Weights of a small transformer language model: width 160, MLP 640 tanh GELU.
Each number is 500 + 25 x the weight over its row's rms, rounded and kept within 0 to 999. Layers, rows and columns count from 0. Numbers have three digits each. The size before them is the row's rms in percent of the matrix's.

# v: layer 9 attention value, 160x160, rms 0.0933, rows 72-159, columns 0-31
# o: layer 9 attention output (transposed), 160x160, rms 0.0822, rows 72-159, columns 0-31
# q: layer 9 attention query, 160x160, rms 0.0946, rows 96-159, columns 0-31
# k: layer 9 attention key, 160x160, rms 0.0934, rows 96-159, columns 0-31
# up: layer 9 MLP up, 640x160, rms 0.107, rows 0-27, columns 0-31
# down: layer 9 MLP down (transposed), 640x160, rms 0.0944, rows 0-27, columns 0-31
v72 099:511506472509529478472483488531483528483524488506494524451479486514528536541493482518512523519550
o72 097:504453490481510485493496497466488512508556564509520518531444515514454493454492489510473470497523
v73 107:456551484524499538510524471465473475477512474524504480465504504534534531490537477527479474524488
o73 106:514495491510455459556417508499481480466516470551490474488472506515535476485491511500470515492506
v74 099:499467480558455509472446437500476511523492509507473506534505487492523530474494515480467546464513
o74 100:513507460492518476464510442460485508517496483475509492486467496431540532510511482490501497521516
v75 091:504477513485516472475524482513532523500514496535490489487511518556492475511523493534502496498520
o75 094:500486484520505503502489503482500482473535480526475559487537478534454488441515530457505490505481
v76 098:425518465479512483475499520543460533518523500509474495491484461526476523545509482502470449470456
o76 098:509529510467505471464470475555533514484493503468531474453450498467504521487523479472488539458516
v77 103:522500486450541514522493490501501498496478455538532496465505497517478476456459480502468481496511
o77 108:494538520509462500556474464517524517476489513520468492497480481531477491505507532517514480461527
v78 104:546493490508504489524523507505527495481527491475501496480523517475515487524492489497499492530563
o78 106:456507514514523557482527517474524476519530506538469539507491517544465498574475517454503429506504
v79 092:478550524516464502508531500482469490503510493465504494527540529458495497495517554511491473478481
o79 092:458521497516517523498508531518477502506493522513525519510524516491561506508484486493506491502502
v80 106:481469506522517475494511499521510524496477497475465530513493484461494463531499499492493550489473
o80 110:522517466498533487442535559452515497488515508507482504486470485507466510513506498513449478523498
v81 115:483484520518510520533488510518550506488481470434513522539488500495516476468538506454531525511526
o81 116:499504486479518517485500552484520472535508534450501506524519501505537495500512465503443534499487
v82 100:494499533532503486494493521475519498539533523498490477537534517499544501497506464467483527481477
o82 097:472472478478501534470547440532503468522497474505475538487513494475522537530444544492538529523516
v83 092:456493523516442524480524484478498524477494487541520478555509544486444460503515559473516527496493
o83 096:508506490502507510520505494526524556456518501469496499509494488480517497522511490530523486515441
v84 105:471494480484512485482542503527506498527488514496494512502495521519538502500565534505511519451454
o84 108:460514464507515468478515503538503490524443449475504529481487483489486562502502506510489503497514
v85 094:495492514465547487518482536509521509507509504454481503528519474481480478518493500482458490467526
o85 092:457484486469561471456576493507493480512516528510507465476493477542469513511524515464480534476521
v86 098:533452506505513515457505491485482492522544512531495487483553505489524493522515435492506504480504
o86 097:469501503453496452532527457537478472489479518514497485474492453529465534497499517518523499541504
v87 105:510474509542484493509491499492547469477517517505483481480494495492503507499507479475540536531504
o87 108:474522479503502499468526564492512466508513510531465529539549504474477514506506531489462476519513
v88 103:520473478516516506510459511519589491503506535426515476482539496510499449474537487491485494500502
o88 104:484474468515506515490543463544543457527502463498470518487511442516436518527482524486492509498488
v89 095:527506533465524513510487477477449479495519494475485510494497507487508506477497460502496480559472
o89 094:543520490517481508517467473479474532474509515510470489481487495481510465507496467545492486469490
v90 106:531501504450542498486544481501473526492478480546519485511495495507462496512490534557496469455451
o90 106:457500524530517472564491523508447535461493512503497465505450491557471517488531510497515464487514
v91 096:528502526497536514511477496526532454522518483451508515443514480520518506526454451477490477578527
o91 097:510490536507489503501525495492521473516523514530483521519538501510466493500518522531511520490512
v92 095:431479482524495493483556510469518494493501514486493490483509507472521530515534519517459525468530
o92 100:501469494509510437465528481531478477547479491479515462494521508495520488485510513468480564499487
v93 109:528464481486470477497523478462532499480522525553498520442540479482500536558476483485521494460508
o93 115:488503504470480480496494463539492517506475517513537437493523488538461530493507481477493478481511
v94 094:499492475504446499479486462483489532524510547541483546472534508488519487533530459500517499506524
o94 095:504467486512486447488461470509480489502482511468478477473504511485446510519523479489444524511493
v95 103:511477476467530533424544497551482537493517509426477511504500495490521486512526517476515529479433
o95 105:486494467482513458461517510510492538497465469508481491458452483466473537551523477528527476530489
q96 127:501502507498527495515525468492488520519488468451514480542497473535478519478529475485487533516457
k96 061:475493470505478489498518522504495483456504533517537521477479510498515437476442516513473465485507
q97 101:517498529479542505504514456457477522540471453465501467512524458514484554476498477508497517510465
k97 113:474513543470523522524539490480472518513474505512531498515456486561479505472511514464491483496499
q98 080:539477499518483464490501503504512504497488508487447519486549487516474512508480461491537522507518
k98 087:485522543508481559524512519466522494496454521516495488494506454495501476505522503504511500502559
q99 081:489478459528465485493509476505509477474483493509498496494484509485500482511465520517476496517526
k99 069:540478520518511503519459536514479525465502517504468543499529504495496495535486500512541487502487
q100 080:549516542503515517514487474481470465547492494485507477474503510541531507474533515494471472498480
k100 066:462515475500515517534560536511476520491498483505542498480473469513529495478498480482482463518501
q101 074:518492515526492498478518504476497505460490490487454487486530515498504506479486474475518537511510
k101 078:483509523483512526540484529490506483497449496515505489498519492526521501481500464507494529452555
q102 080:482515527527528547486489472503505506531507485513531500535483482541513510461518530489473485498467
k102 069:456499493477524469523549505462481517514477498481517503508534497499504538506533501508508498520459
q103 075:507469484519487433496461494489506480482583491474505499513501509479490485477513456486508520501511
k103 080:490499516474555442494483488451507493486520506464567500469499437495487571491499529482478486524517
q104 076:470566504499501492497528494480487498470572502430500507550474461497539497522488493536477477486499
k104 094:454498541494514485550517496489506510486516476509467500474516549522428481520483472492492482498495
q105 080:486501519540488483489480526548476491492492498535497471500509534501483480524478471499538528515512
k105 062:491488515494466463521494504537484472478477467526468503473473527479466536486502518512518507473548
q106 086:502469518568536513544503520493503518459539497467467509508539492501532504483527512507522502498503
k106 070:571520486490504508472490480510451517523469511539479477526481524500517517537478512518494504509524
q107 085:486579494483471491491491498500475482488497560532505475467492509517509467502501504476495492493486
k107 089:485525466527513499520493544521489496548464464475523488520490516503515449481439539496509481514511
q108 076:468487522548502439529516500547496494448510516535502490536494528490528487491518463497509471498542
k108 089:492535462515496532498457515537491500506517539508432476473519512478500492517520514538480489477500
q109 086:568503470506494469518493499489500426495499502516503454454530480513555488526517528509500507474524
k109 067:471489518494542538550474486487492510479538474484502460470489528519476527505477471482517464518517
q110 081:515486468508525485469471514471474493506500464482502512522445475492509514496501510514511454484496
k110 073:479539527469500487497495510521512500455490511510454452506495527544449486460539517536521541519502
q111 081:456513495539478495473457518486519538507507530508537497484499455500466478502521540513453505492520
k111 086:455494475487515478527581494505483496515491470542438502537479468496514504575523479543485502511476
q112 078:477539506499495480478473504483498502501551511538488521521473472468477506512512540521520529508525
k112 074:465470487509455528508545498514523486519482526479505452498497543527521510538510483525487487493470
q113 094:519467514493511449540529499500502506499526506479487509482549479545534523486518511515492453494456
k113 090:517481431483505505510467522454511455525521468485512501503522534491491515535511463482502498515470
q114 085:489446475516498487533536533500451498441503532483449509504499520465462491511496504463442475551532
k114 070:459516522450547481541517469505478540516530464486446490516482442518518467519491473481489514496489
q115 089:487452453448467508514461525498495489537533508525540512491542524539486490459452481493508488490503
k115 109:503517521539477488503540504504513511501489467490588471476483473505508544464497501451491494524489
q116 141:476498515496557537518545469487496507541481487492513477491473472520516520480539503483499484528470
k116 054:527472488535457510508473491547529528512548509515502484482491528506493481511487544522479524494470
q117 086:469474521464503531544518482473483526521495479460498496507522488524520509475547480505503530521471
k117 173:527470487521477455492467494545504469491521501505451517499515528465498486517489475521521508486498
q118 093:495507465492490518448489528491484519536535493579506513504461522485501491498455480517515486477482
k118 086:478484492509498475542528474491510510508486482509516502512496485556514494496511509467509488517475
q119 086:471511523469496478492496557500466486460510508484505479526551514482474500460523476486514498494474
k119 092:493523558480481524502498487443459505510505490516511456533456487514489536501498502483493476473512
q120 085:489485527533545494494542588514511500488499501532451507461477473508547514480482487523507523466541
k120 086:552505516497512497467519500500491483506514501494515515509516553510463464512483514546537494539480
q121 083:512551467510525501510496473479513435495502490508459500480506492481487480492461498514486467498463
k121 084:543529463488513490518484475517476490479504494459461521483486497508485501494475465488523523495508
q122 085:532496498487470481510517487486511468520526506496536521473496507522519471496462481459525509530460
k122 083:481500484504471457529472475492504528549498517485523504520462507510484528447525484520494516487522
q123 087:493547540494474487537493527478490487507517531469509505485515501547517483543494500458442495532474
k123 088:533484510511504509506463456491476492508469491503500493487496480503482536512501459523440475469481
q124 084:504528483553513510492480479507529480491503539509443475473519499476484476518511509521519488486482
k124 088:503501488484520501554528516462516486513452493513487507498500525511524529480497496495501519532472
q125 088:543504506460506478460512496481514538487454492464493479516515518492515468528472507462459515538555
k125 088:510496496502451528496512495517525480494513505449472519496494516483487509478510555535507460499517
q126 081:484506497536477465516485477492536462482508546506475521460484478502472509516473475509508498522528
k126 081:543518478508483467468494474483508552470459511474469509496537482550519486504550535524490497512459
q127 082:474501534466528508504536479482490542491463496538490464502482490502518511499467476541484539481518
k127 083:482522494495501574456469529522484452534536503492488492523470520509482470493516541487489518494495
v96 124:488506509533488499504513474543541519464455528512497496476520541498503508481539523532473529528529
o96 122:491480542529476515489514479491509517524502564496437483485493519452499512490512519487470478496513
v97 115:494474482452540532521498490478511516512508455499484522540473535451446537529507510457556468534530
o97 117:472512491481455504498467487476502509488496493525495547522472527466496476487502497502508477496533
v98 134:495471498505512500506505504523517537476479493470475519448465505524480490539486530479499470491534
o98 129:478509512492508493472485488492520515508495503490421529491510503553533481474457518476452435513506
v99 129:495558474564494516479509502500496525493499546497495469488528442480520487484511473493462481515515
o99 137:485495456517498505529497512508487512528496543487505483482497528495486510516472513488504518484504
v100 131:517488485498529505524518492534565510449447497532483478491455549482473545544505504478479509490515
o100 128:489503496511479510505508473518485508491503560501505498526422549470502511511511505507479469502500
v101 121:514496529525476482492531531519497537501476496503487451508532483507484509507526543498435485520478
o101 122:496463507499513503495518509506502487495487529479442463473545469537485531472480504463500458483473
v102 106:502515486473481503512485506551514521484466555515522488484459503513501501511514518504480537486501
o102 111:493506519489515526502509505518497522480511516501472458510502491504495513481508515474466479463516
v103 125:513482494473498483524517490506510485504507487518502533489471502458468494517472496486491494468486
o103 124:512508484490538527504492463497500495461521519513564518527465527496530509510495479516490515517518
v104 117:488496458521487528503508518500516463489513504505487503459538518470501521530452532469481466496538
o104 113:542497454533470476493469486495485468526520513487535542528522499538521473503488481567506508507544
v105 127:513507480533488499484527464468470488481522503513489494513482453494525488505495478498492542454517
o105 130:495521454489541496497480505493495522550472465494505474463481479468481480516493484477482535492470
v106 127:498466510456529491557528536488496470502466508500500514511515517476488499489485479477504448481494
o106 124:468508494478504492492467504459516501488510483514489521493538535508489538512496486490496454484528
v107 120:509466472486521479511487476507469489530497503510530543537519482519485544509498531506547454525454
o107 124:452503502486462501505498505487535477489532475509516545520501504500494510521524485482513496533527
v108 129:508485525492475520483532503461514484493518504481517484471506537482499528494494510519491522486471
o108 129:522483547531506482471495530516466509493489491503461493514513495474518510474525522479510497453445
v109 124:482516488492482522552535486492519527514432502506522462510555507463518496496537470481514462509504
o109 123:507484490542519483523509485508498498499479513508538479514526520466480490508563479539532527475542
v110 128:486504510490498456479490561485500542492499471509502503524483492510469510510526507495499465524505
o110 127:448514498503482489499481541515520515483450494515475496453479526537498564482499543471513432503463
v111 123:509510562530515521474474480526496535512509508474512489507481549490542525519514516486524531515499
o111 125:514498529493469510521489475511528474514494512482481500504480489514518474506488495513543487497562
v112 107:513520529470524542533495478484508512493467438498469478529535508475500458539485470486485515549489
o112 110:517528465474495505499496473480508514496515505468492515518540482479494456510494489517496518509515
v113 131:523488560451504506501481489485483510447483501485486512522519486488480487509506537492495467458472
o113 132:484487479489473494515493475481522492504459536470469486458570487500481538501503494494523409460454
v114 115:507454522532519528497533491517545497497490494456482475492460444509519502533531503508481478498471
o114 116:468500511499499478488530498486524477496514525483478501489490490514511487542491461467486474531508
v115 132:509514515519466525512487510497509536514512513517505473503527472476487494515504468485437515465531
o115 130:541479514518525509488492518501486528481514572482519473489511492500488517511440505484514502515491
v116 125:524519530546509461472477478530509465489520488512474488476512530544508525481495493545485503513480
o116 118:524493479503487489493544473498523469485493533478507486471508463495508506466522510521473512523462
v117 109:503472522485528539472479501465496475504486473475524494511479505491461510499492507495499529522519
o117 115:471518513487472504486476518492484501508459498506505513509480539483494517495492505499515504477510
v118 110:540504515491506526502468497518489475493528560502515561485472520494481485526490476481480543472496
o118 117:489476523493526522499487505501468492515527536494499496515513498489493510509478484478493530475499
v119 110:481444501476526498462527473478506520513480436485494447528515498476502526516521503486495508530520
o119 116:494497508485498518497500486508522509485473497497514506502475536456484501513497477483496488523484
v120 114:502484531519492494464529526527531477466473490522466467482511519550510469508473525480445535510489
o120 113:534502516494486496473524512499529507488508536481476521478479493522505531530460526480484457545480
v121 129:504546543505494507458475483491509482468485486526523468508537480529492471515504493466482508471518
o121 129:514502517501569508491508475521458477501501513508494450536514510491501493505518479477503538516462
v122 130:492466522457484481498510522448492512520528509464504515487456526457513545466492480554508477456498
o122 126:519494509495467468503497510501518519490469460509524480481470507482511532487556518543523443447471
v123 112:530479473513487528498495452497472451460483472518497502506512529508513494524478538469487521479492
o123 120:487513483504489512518497450503480497523530554511496498529412527505509486515494518495495510498528
v124 127:536481457492500514513503487487532444490513458482477503465505505499455498542499519537520496580510
o124 128:513524492503463506490503492532507474492521464486500511514508479495507463473514504498462501519476
v125 129:530504490519481491481472496467507485479523502536517551501492506535478482489523458487517524460522
o125 129:483479490498528499483508497514495484492520487516526470485502491496502515498551522503487490508490
v126 116:516488515508515439486485495528517511523465465528486487525461516512496481506506466543484529533466
o126 120:479525513477490519510497512501570495490489516504504484459463529481483547537471526488477480544511
v127 120:508458517482487497534521464503487460533526471491498536489512500460515469528492482492500482494482
o127 123:500503527459495497502476507495522456498543500493542536504485491495508501533495481514510525526508
q128 073:494467487506545514506445515541484497483517505447496541513453491459474544522548457487524481475481
k128 081:475506467541492451476497482464474511505542512480529472471509506476503549498529412492462482472532
q129 082:536535565476482503491431540509518473454486518490500550490558492541497466587493487511472511503540
k129 077:503503471464485465539473504488536501501535505459519528471530515479504509497468519503511489496518
q130 087:442541492471496478551547482504516463500503487436502472472483519534492519535527484530488505484502
k130 086:493503523510525476578470473469487439487494496494503518518465487473470504466479518492525492487499
q131 087:506505518515491507507489496481471494499504507508505492504465494504475498510494564523502537471490
k131 089:501463463489479471476488545501557501506515472487521480497539488499446529498505465466524519474510
q132 086:484521516516464500502498474453474474494521521524535519550490488567488501500468526513515499468448
k132 085:488454489498460495437507544531536494514504479509472495481528481489522508467515519529544494479492
q133 090:504503517512485465474491540452510511489476522531492559513501470497496505488511483479506512525504
k133 095:481489515462499514481511466499430461504471520531507516517484528512472515544503533518556515503521
q134 107:505518508493514486509502447543494472486491479500532461466502481496519502557500498499491463492499
k134 100:520505517521516425486490552515540501501517526463444485489532481491545488440489463499487485456484
q135 078:483488504475513488509526459527467490497556505498511477547547509534498484481493488490530494514559
k135 098:500517495454495507505524503534516461491456496464489512452519493502485484517471500538537496464484
q136 110:522531491459467528478505502550542475539512503503502481513500486511542478591529471503503456510481
k136 105:524480465470519508505535497502514521502497486500523516510519487505532474470474490479517492461482
q137 094:525468483497492482482514519474507483529554525511499520506522519516551514461487491490530495508504
k137 103:443506499475464537527545493464490511530468551504547471497480477487489492544556486546522499550497
q138 109:478504480514504453507488518517459543499479524532510507566515502495509503445529475502509477481511
k138 122:530504495539521525493463473475502526515522490505502500513540495499454556503474518470452532498518
q139 108:459498498467470487491454503520488511516520494476477495506524527462487456483545477454528500541521
k139 100:499496493553498516507505594497525510485497466493497449490505494504488488510535464452505524538553
q140 096:505493462477494507508512508466480502535559545505547538481479495525522500475490491506513503458484
k140 107:466531554505497492524489473476446512523498545530497514511474500482486526537533498521457518511494
q141 118:523513504553501457487511521452487505478474490522499512493503538477481505435476503522522536500490
k141 101:499506520497518491493482491498513502474539463530456494534499510496467530516496498508503467518473
q142 105:530504512452489521501505446523499492507489478489511469515489456484517501555506481529511460526506
k142 092:484473467471487482525536511524492511514465458497504551473518528495555484490481445502480526531521
q143 097:544491491511498495496488463497527505471490526537526516493496518499503503455497503503480532469508
k143 115:486518582462472531494496468476449488514522519521501504539480495480468550511511527496515486516537
q144 116:493503485547530494479513539451490454501525464488536522462483533502528505421498499522513520476456
k144 091:508478488509525453493497516510520512459525460504524523522499492488488501529500527527498465513474
q145 109:504509512465497506504491507498514473500509493498536478530518509515465528511533492508459510510540
k145 138:494511471501525495470482485484553509499469481486540471456523500531556511454507514514479502473500
q146 117:517524494448462492536449459521497533489493514473508459532516504464429548537557510496490506497503
k146 120:497494472481484550525492478512539530507496513459535502467497529508485456490525509457471529514537
q147 120:483508471509466500462465499484508490510521483491546490491534497507571519479512496528515469507491
k147 121:477499465526467516507501499493479453520505485455495488506545508443520479467545501495528538487517
q148 120:511505450551526499494519521514511480474499472502489489494510506541508475510484511542501526513511
k148 112:551515518515519529509534503501523512447511491475516491547526457517524471543529529502466486523502
q149 111:488501543509503554535498471488477523504471494495510513525475512473516537502503488505518454522495
k149 111:479488466478497525532512425501468484523492501497499533476509504509537439498462457519511501508482
q150 145:518470484456512481489493491508493502489549475489507529519478536462483515511488488486545526495492
k150 135:490499477453484500468509497493511529437514473489532503501486500445466522511502533480515516528504
q151 111:500513490540530522482521545450489487512494454529498503456504517538530488459434533516498538512496
k151 112:541499514504527498462472497511469527455500481477519467499471505526484516504494513531504495504500
q152 157:510487513483516521502515478509501497493497486495467509516473476514430475542486490466481497499512
k152 154:490475501485522515501487504543499515481530491491447531526469487505495449525442472448475500523505
q153 143:528502497495483506460493458471522460475501498532515460528500516450512517501530541496501474518488
k153 143:511516499461466491500516486459541529485487508540520519528482507473472545498503548500498494523486
q154 137:485498528485479548509510476534495487475508488494503504489534507524511504522486485451468513494461
k154 132:514452483479525502492519520520497473519499500497493523486507535492520517496447502517507512480474
q155 147:521516515489481530544466503489484480480464527496476498478515519486495451522481498481492507460554
k155 144:504502551478530503516483478481479456510521526489432474501535460501497450523530478473501492500520
q156 146:514510496499497472487497490448498480497557490540520514502482493502516527521534527501515522467446
k156 147:499530512527526479477452492485515480503503490516528515519482486500530505491518515496475518473453
q157 139:481541488514424474473445493485480531493489485505519481480501523483498540458512540484525498518555
k157 142:482488480501503485479471562517489500513523517493513463484480556499480556468520520522522518482546
q158 138:540482506496522500501522490497545473484464470559528454496476532496526530482497538486472517475510
k158 146:537516503490509522509482504500511508460486504542551471488443502506468588494474523512469507480505
q159 130:504472513519545479509508518537495487532521473487488502498516524571528472469520519526478504490453
k159 133:500485549543517488512518541487536466463504522496529505494526487559514505495511547482503467518499
v128 095:507558467521458489470510482526523493509512519490549509489511551561496498528512483527559500463494
o128 095:472446510496520475530505478527509503488528500526467502479483476538494429513476472490453526474483
v129 101:520490481520497499473479493544449521499489475533474529508503478517500473490461501516502526428475
o129 095:548483498519530492500494461464502476505462470456507509461498511467522492465524529478484484525493
v130 096:481473520483498481502528459470499492481530502481499476499544477529526523472489496528552484511518
o130 095:512526496468495529497500488513502513507529481492479504512504528491455483509510475480503516530494
v131 103:533443511502505508500483464513483464479515491484498529489494480478498499490496502490512529504474
o131 100:478513465507501508503509496485511510479448492527491467491524487524525491523488508550476499516504
v132 095:538494460507525506514491495506493537540490489498515504521461486502479524513446499514475458459546
o132 093:513482515469503481478497542514505481514488481526531461512508499478468481498532499461497491515487
v133 091:510518523511486531475495537484492486525486520519500511566493473469485483473460494459482545463468
o133 091:494490502510507488525513510490495463451489561518501505481477506482492522474495549528498514480492
v134 096:482469507532472471508514505517504460506487452499520525505522500508521518531501516477543520550493
o134 099:481531490476535515499489429464488507513539508482521519463480501476531501501523471525507490477476
v135 097:493479509485485503531519456479464483535525493470504501557499509464493498501497494554463473533478
o135 098:508503517485476512460511545525534515483500503516492475491521458500449501483490469508523482470509
v136 098:557500514499509493516517461478480514514510498491516515502498505493491489519471511522472511547518
o136 102:517491496500495483473494565531497491511450481537513486520527521498506534524499518519505455484507
v137 101:513501515529498519449505534492463482500507525498484477516481495527486526546490475466533556464470
o137 098:497487509502472521519520509466529491500526539474509518504455506485515451447564551529506505514478
v138 091:490555496543479490474528516476557506469492546474506465484486489504515469526547525519486485532487
o138 088:493475507509483461523462505539494516534508449487485518536511536544499506489486476514524491496502
v139 100:483579473460483505498518549508537515502502514496519479527510493495493468469464525479520477495479
o139 100:526450500510515504494508548495558498511505484469478511448454512483481468491531528478470511499496
v140 096:489528507510491483521512538497495497501475517495480446493510519485494479483509506485466490524470
o140 092:530486505536493545469509567478479479527554497482498537501520507519516500454503537509513512498492
v141 100:487433480498493503508505494475508491505485501494527496504472494474475467494533527490453497539471
o141 102:493589505477489480499463484501469510492463496498462500540538477496527539554434475510489487502553
v142 092:495539509476494533514514510501499494513505466492520496539477527477510510490564527471518493512482
o142 092:502461479516491520504498490501515508475542460496485517479511501513538517519451497539513499492519
v143 097:571457476476535534493522527494454462509502447526504529513477519501501500471482471469502492476536
o143 098:450470490458474508500508480534523529472490532545529425511498459492515512534501523515519518508509
v144 100:468512444468506493469505513478481473547489501493516485550515506507491504494472521507527466489534
o144 103:494486508454484484458524498516512484485519515504502477494485462484517496492577521494506517524455
v145 105:500505481483509480513539463481500485491539508514491459515525482515493512470536533489509465515472
o145 104:517482551521525499505532553515472506503487492458478548457508538465474504512498533482509498494506
v146 105:551509471513562499528504535508556462484458528467492536467482474501512480518480464512517499486497
o146 104:475470486482494479501502493528497538516485485560537458544518522492468503487520508477491524530516
v147 095:488504526454504560536494526510501482504499488501488512489504497500484498493458473532518509484544
o147 095:475466475530495511422524523462509483530525519535529493513528465514524527489541527500494487518495
v148 097:507551488516456493517501511485558522524504472470485457550532485476514522496494499480548478530466
o148 095:471465552525507500492548533494484492496511561520505541443492489519457449521487488496464494478523
v149 092:513548520535480492522509538492484490498542482504532476509512465518478489469521510518525529528476
o149 088:486490519522497537525495516493520507524540553500505524482432497466491479502515525476490501501498
v150 093:524568478451501508492501485470529545506499543516499508505501519521510539535492508507543478496481
o150 092:488468541534490512478495527483510475493528482510515498488461502462461481470511484493479492495488
v151 099:494493482550509517512465550500450522518492513473517519532468489508477485478505497526538488448473
o151 098:518501514474524530489514456492522497454482535505498474472506477460481469520488488453485541526480
v152 095:516490498490553503517497466502462491504500495526501479496496494505503505499474532445478503461461
o152 096:540515472529478507480514519491535525473473477481518488500515524473549519461512540526546461518537
v153 090:469467520517540491493506532487457500518518448475502483459456507495513517536526504544476433475519
o153 090:499510490502446535471440515525491518539559482506507463536522489494497492503490451489550489532498
v154 089:493470485511541452512533476492514459505514443484510507482492501505545516517506489488508487468543
o154 090:476510510495459537488463501549508557517510513495508488522528500488472502507488467502527464509519
v155 104:461497475458505502513503474475497505510512487493497456531512440485524509484535461509489497477500
o155 107:511530492571488547492502530499553520474484552522489515498499471469510485500525488524461498525533
v156 097:485528493516505485477461480498483558488491500526468485525449522485482527492514509500532516491504
o156 091:516486517500493489519515507500512475423452529463496553496485486518483494476464507489478468473472
v157 100:499469529530550500489471475522518463514523534479498542572489522529503495515473465485472507492438
o157 096:499516474475482518529502491459539530482495480492520452497476490459477523458519493519494523492546
v158 095:517512475509518523478489494512496517488528479526498502509476526474499516500520509485492485507537
o158 094:460501495478475482506503495511482514467462504490519526534502472485532529527519523494525449499512
v159 087:539577530463496511496521468477463510527536527464515447480509492517494497507475477535484483484509
o159 084:516454474523482502475515529505556483515540471533485504512530547511530467484510538476527518540489
up0 078:497532478512468480518518511505554526473465475523496485481503483495524477512517481507486505479498
down0 078:462471527512515566520501468476478514504463485465444486526500521493478482514509516491545494508490
up1 117:524510525479486521465483477483498536495538486491517513482570519525477473494476520517489487481527
down1 124:537489459455507464499478460473500476507469506484474509538470524472492511485535530512489494491510
up2 107:484495456442531502520500526486494482522526489453479514500530513526531500485498475508483508448540
down2 107:482482497485465502501505480501539424490494537500531530493495506497531527483503527521489512489556
up3 100:492499492538490540460483525475523470466516451498500487478547490478547515507457528468500507446506
down3 099:418514480485503519537455509508508511511487491451519480463496466453452511535504540482525494506486
up4 099:515525493491464496513524491519512448512474504537486506515469505479483485534509464502511510534498
down4 098:560472514490479489471543458511473508522500476500517495493468488495503535522526525506514478498510
up5 118:544497504495502504522478540492535448530536484555499467468495477521502472483494473498474460505503
down5 110:517528500525499497527508546504535507509494506492429464476481504507515515511506462492510482542533
up6 108:479535529478473451495541534479509450497504493474510486472507535518484503496533509485502508463509
down6 106:494488499481483498491511517438518485507527503508511485490510449476514518517534475498511507477531
up7 111:528476490497500508543482500495519469513470495523517513503488554501453487443440509556529498503518
down7 109:519560503494464497508508503496527486480527477485475509536451505454477487466499505508486497518543
up8 104:506487501510491467549434548506522477522502510516510496490520527507495447484474493464490474477491
down8 091:486484528503501548490495435469522507503470511477501520503536505524493485505481506476480517475507
up9 103:503506544510469501480447526508541520494499471467489516506508483479457464491471446496522504500531
down9 096:481533476523483512485514531486516481465526518481491504501477478496548523488529520477571502463483
up10 107:519499442532491457525480541492487494535482476499496512485515504469524487483497515523555522507474
down10 109:465524511491487535489556504493518535500510480499531520460498516480481515456448495513495494462529
up11 117:504473486489499512512503538478475487519532475476435534476536498515543433480456503489547521487483
down11 113:462506487485499498516521537502453487503504480505491514487509512509519532489446469477504521528520
up12 115:501472487510499531476493513517471456501501499500526544518491571498510497461528475488551476503506
down12 125:530454487499481517508526505495500489516483481503516506498527536451512547475481509506504517520495
up13 114:501505502550537492521531503572557486497492465496501471464515536496529481494508474489504464506565
down13 106:481443483517481458484549528516548570518533496484526550485511481495503524467515462533514502506545
up14 086:505468514538520474480488551494530505467514458502489509493570478497481533490523519536525462471507
down14 080:482493518480539554485512451496466503451542545513511520546481482523496509480505493486514512528493
up15 112:506518487487456510512507533524527461501462469532502505493556516494505485478529491555507488497515
down15 109:462479549505535513553530508489475464505506497539467517545488454528479526478456503495490468501482
up16 121:537475497488497471502493535464477513489537489510479506507506510521520496489521483534542500489573
down16 123:481447534512495461502512464468500514541490519472507542499519478493482461508459482498518554502530
up17 102:503507473482487487499521446498513505524448546510495530513489499524509498471487513539545537504515
down17 097:488481532510526548476479493512454488469553496497516505472500510534519521501540496490466505487499
up18 084:499462487505464497485476458496504494490553487473452534515514509479529489505477491524543495492523
down18 083:487503515503497531461534509500512506540519470539524481492493495518531485494495516489487503509501
up19 101:502437504522495481486500510491545514519497510468487542448508493489501488534478493511470531513499
down19 104:450496495489488486504476501516494510524516530461560519547452485519542518473477539484497484464521
up20 096:541460512477498473514480545496476465490531522531492481463510509527486533514486493535523478473497
down20 091:471542532476531526526491464528482505488486455502461454540506520527500507498509531538487530495506
up21 101:505474486496469506497441484526465487476530530510539512522554533481486496487527478505489536487483
down21 104:502529477471531483538519559500504489526450529546465526494450459495465506524563508511493503516480
up22 109:537490474473499445501520562522521470557472482481477506501505517529526529483508487491489515451507
down22 104:485504447495533559516486496476449507489503488485528476464475512513507459491493549463519476508502
up23 108:481529488522464503524479480487488474518488499524465490461492512483551495533512490488477505518529
down23 120:557503521535459475499506454509530513527477481480506509534483499487450545517516507503505511529491
up24 098:483517509489484489448482515523516518537466522500516530493486485497519461497429553494540521474531
down24 088:486455535514469507513471510475539509503522497511572502496520516519500498422462482504502502565500
up25 118:511479455508518520486466473461503472491548489492496514465530564463551527485492475501530501514521
down25 117:462537517507518484440474467521526523501481514517492521511538495451493511499509522531489534504518
up26 112:560478499530496502492520534529505469468522529505494468462502516504514495466498504512474482436486
down26 112:468490476585485501510512522479504496525488471473479534484506508524490491500491517503521500468504
up27 081:508481460489507482498504541502472505506489527522520466487472493501508520515495489537528466461475
down27 082:452509474463465511490527503505490483530513527486522507515506519526506500501510502511529511521513